Each number is 128 + 24 x the weight over its row's rms, rounded and kept within 0 to 255. Layers, rows and columns count from 0. Numbers have three digits each. The size before them is the row's rms in percent of the matrix's.

# layer 16 MLP up, 256x64, rms 0.21, rows 229-255, columns 0-63
105:119116107161099138114151117120194092118131143100096123132162141156111148132120088117103115099126078153150114098163108132119157158076141126174140147115115134140145117122116109133081162101133136
108:124102109132126119101105139111130131156133123159110109115136096110162113101137134153135103109112123051161134151088175112107122147130167086110092126144102153157146121157131122131151129111176087
094:074152130148106153151154144126115124116101090109104178086102156118164084118112126121116137130141112125137071112170114149106099099106137159128091159118113145139130130097147141159131155123128099
107:135127137125116134120153103115098166177159102118113107133159113097139146122161119134117142148160109181071128154135155146116114089142135147150154184131147116121142147161136105089104164131094125
095:076179162133143108147101139145093135139143174118124110117101095150165137092160135092120115140091126126146117105124113133118161129145143125143092122107187116148168114118158158129119160128154148
090:102156126163141111106140179122145140147087157129134153088112101109123109120143188115088095100127138110133141156155158101154074121166129135115124108116092109139101132155131103124089132126149120
088:088160114186140120155111124098128112150112114178134158116160123117164096123126125133140142131134078115106138140115181122130106171120106129095115118163173133137148136111157099112174156110133126
091:128161096185125131141128143138103146107087137087119158130153113126124082149155105103116121125098097138150146046111116120089114111116132130100125161147115151100126120113108125136100162142118157
099:103083150115127182147122088138111129121156119133121124143133081124115136136117113109108122179135131175110110136119154101151117167108148084085115113124083156131074166134138125142113162124129123
096:092146145120111136134086130111108132159112136136160076123090165109150102179161159098107143143114119134102148127176116147112142133113120166178142154097132091126117095099137107142141139110106143
104:091156133132128143155158183127151132125149141101153160063104143112137116134117162084116117138140112103136114141121103129164130134142082165119098090116158147106083136143157114138099151120155140
108:109094144143105135100088103086140146123154145127141137123111105119137138139167116116155138131159143079146171122101146175139125121161152161129175091147158155139121152145180123130130129116147174
095:115097143125127119110116148115151116115125145135162067128120146097103129162130110161083132136111124114117093165191117106120137148157178147153143143127132117112124105112157089107119137187149111
113:104128176143141170114111139123119107069139116132131090077132085111125143078112160124143089124099119169150115106094134154115099133157120104116126118120155140140142080107125106143131106132093130
101:104099125172140195186138149092103101135145080164118124133141086106164115079120136130099107120096142125141120126127124109135151142103142109072130127137132110126149168129112139126120107144137125
115:130161112160114180155094082125126131127114091090126114116117085151159134130133101104127110119147135124140146152122142117114111146137130101122106089118068116134139158130154088111130157076139080
096:134137134169167115154163131118122132122146127112123108143106112135153110108164149132157151148147145074104101115145170141155137158177124163141110084123122145145100120095121093153194129111134140
115:160116147087149193095111085129099109136142125149095137110138142090108122111133128114183067091139122133124111127116122113129118130109163112116120127094097132133098129116143138136067102127141145
096:105174119144158137107119131139149153172128145131140132168152113142106133139143103143094142135098145147164075119142064099160117143105119085151136096164140153152148110115166129135096118135107117
106:111156140142127145128108172101169106101124091125106158124164046122114138120114112133125136135148101148115124096148155123147132133170135129164137124113074158127098098139156135164140108150110151
091:142119162104140167121181144117121139109102115063130133124147120174130080107122120128130114123163124138111160153162128111124146140143103087133139115113164147088097142113112165126103106170111096
093:119137145167110102092131092119106137127124125133121125099134140131134104148132112134113157146129082105122169122156132151171115096134101178181132153117124121181133126138148089158107139109126195
108:173163110152117146143153135113130101126144063112172098123129140154098100143106146164152143118136115100111145141144109152128156122105161158121163114149176133126083167126123103130094137149122104
101:143088149155165107104119130118129117147131099113137133099141116151132134157080109144102156123111100091113122146118158138175074128136159143101154117101149164079118086133129159115097128128104163
095:113093112143135122164150072114169079118133178094102115130140106129083160159125086134114106137110127141177142147136119131113126143123144145131144121098147074127113129127111147107090148102118096
092:085079135178089082113084099128145113158160134152134146074099131127172116146140102134101079131099107134154129114111115119145157128137104098115165118141125157152127108124133124140120132111115119
097:151140140162126122142127121105156153166126136163135117081146115157123110141095127130125104128145130197201147098143096128117141113138098134174171124113129144106144150131143090120130164131097130
# layer 16 MLP down (transposed), 256x64, rms 0.237, rows 229-255, columns 0-63
114:150127105138076129114187126131151087092124135126110135152140141132129157122147136115132124114143064111100088119139131148146138100101147129174160161168110125109139083144113080128118149104119141
107:122102178131145143112160127173151122106109102149111142119096089053169125147154106140123117109118092112113139176130092156115149138116143102129104117126127114141122105170123147140079140120118126
089:103146139101137122115123146134143159116139152181123130123124144157116174128126109121126146139115109100117071143117138079174162184130131088142136107122117161115092141168130102161124172139151137
108:106126127132114115104142140139136155121088126150172176154144152143141161129079129128154143065100148093134109129128096092149115111103092102124102105145112184082124128110135136154136110142140127
101:127077094127109129137120095116189103128106157154171162154093147117149092147097164157120132159133102139104135117106153148106147148104140137081124117147114150148122119119095133115126093157158134
088:137113132123173146145122115096162131156089163136121142152122124101148081135086088131135136104138098108113136161136145165051116168121076137114115129120109146125148144107161138139128102132130115
099:166091138131105117111157151158156115111094124129142117154109159143167127104127141147122100124105158130173107108147099150125111072128133133181149111100120093129120103155137156102106073146122148
099:140139153091092159115134119154146122130137113136118137108111137176162121152148157126146143106158141142138134167097138131132147100133082129125143114077179065092107131132092138152133112142083114
105:102147129131136132123138091156118124135137123153129131125106114129115177155105087114125143117097121136122120112146098093108151114084120120140108108158155144110089186151158094140089139131208122
088:131134111138128163110168126174119175110108133117130128180167173137082184132099142128135140140129133100120114106133164108123124140123115110120096152194112155125137147143115150111103136145160150
102:129140177087106120129109095119097118136099113097141125133100158104134090113098138155133135084131127131118121109114142090119129155131087067120127194149122147133149160121148156120149153142158100
092:122122143101092140125159111154118132121096134135159147124115125126119170094175126108133134085151157099097127118078162133141118111136127127155157129127122132089114119126185114172184164144105152
096:139132141135091166142148129142114108114136135146158137154161134173184148125115153141174128143142139150088135153073142114148165086125107104130143112120159106104108099136077143156112120107135101
110:117153164077143106150115125137142108115125102121126111107097130101147134080108134146101141162104118150132128098132118139110098155151141161154145172088176123117083115135175114123151159123120084
125:138140131074156162101155119133127102137128161136097142147151102163106184125140113166123152158142134117113119108122149121125175185161091133154138132116110103149113104138107114106127172166128121
115:139115133138099133115097075086150109137100097134118171119117109112114069123142117111140102170151126124121145150119128159150101122100135143105133144091089116155097149074093108114143093132146116
097:123110090149084136129130125153125169127122086151137131135127194133144135130129127137131139100086123122154169110128148145168140121142145112087104149107123095143084073120105139098120104163108163
123:121134137148104120122153123093135072125159158145149138104137100119116123136105164140058158158135151155084160165097177103124147136132114120128160127114134166105123162129123137116123125085107122
091:134114132122089112118167105141117048089142105148154109083111141087116126114128147141122120106160154121136130143130166135121130125129070181119176166105132123138127107118119135111147114106130143
099:150128131124145092136084158112156201131120121144092124158117158154089114120111086148143112083094144119104110139129083144122123107121133133164123133145142127145107166091167119098149134144137110
087:144100109111154151140103109139135131135113142154118092121122158148188122123114125125129156091101110133150088068107116152105093166113143162150123148125116129138129157174143073122101154125161118
099:096098121132169149149092144132114137090104171067125124153118144122140130103123129149118122165135148101100135147118130117173157179143122108143137147196119129132122125164114132104145164104150116
101:149119170117138144174108157125124145123122134113092103110138113115125128127151129149114136128124157111154122167180081176136080084108128139169128113163134127111110146135173147165112152136167110
094:107107113138127159139109114057126157143152141161138092112113122166127114121138113105100139152170133147101155123165160118125156128108116148112142144105151137148120106165087100102171170101128100
096:112118111112147156142090137123141139088122103130105156101105133167121139145114130140129108156128076095125105145074100079142157095132108100130113147112108091134063129093123154135146149105136119
095:128154079126128151159129144156113151104130140146184069147134156121119166137132127101154112137141102122114088108122161082130101144127139181161112133114149130147160160168143131127110160146134125
093:122119091108102144127132143097206131155139158139138171132143137131169093128129177138132179128105112154097112143141141141122159118104149141136127066139113167140141140128130112126133091139145154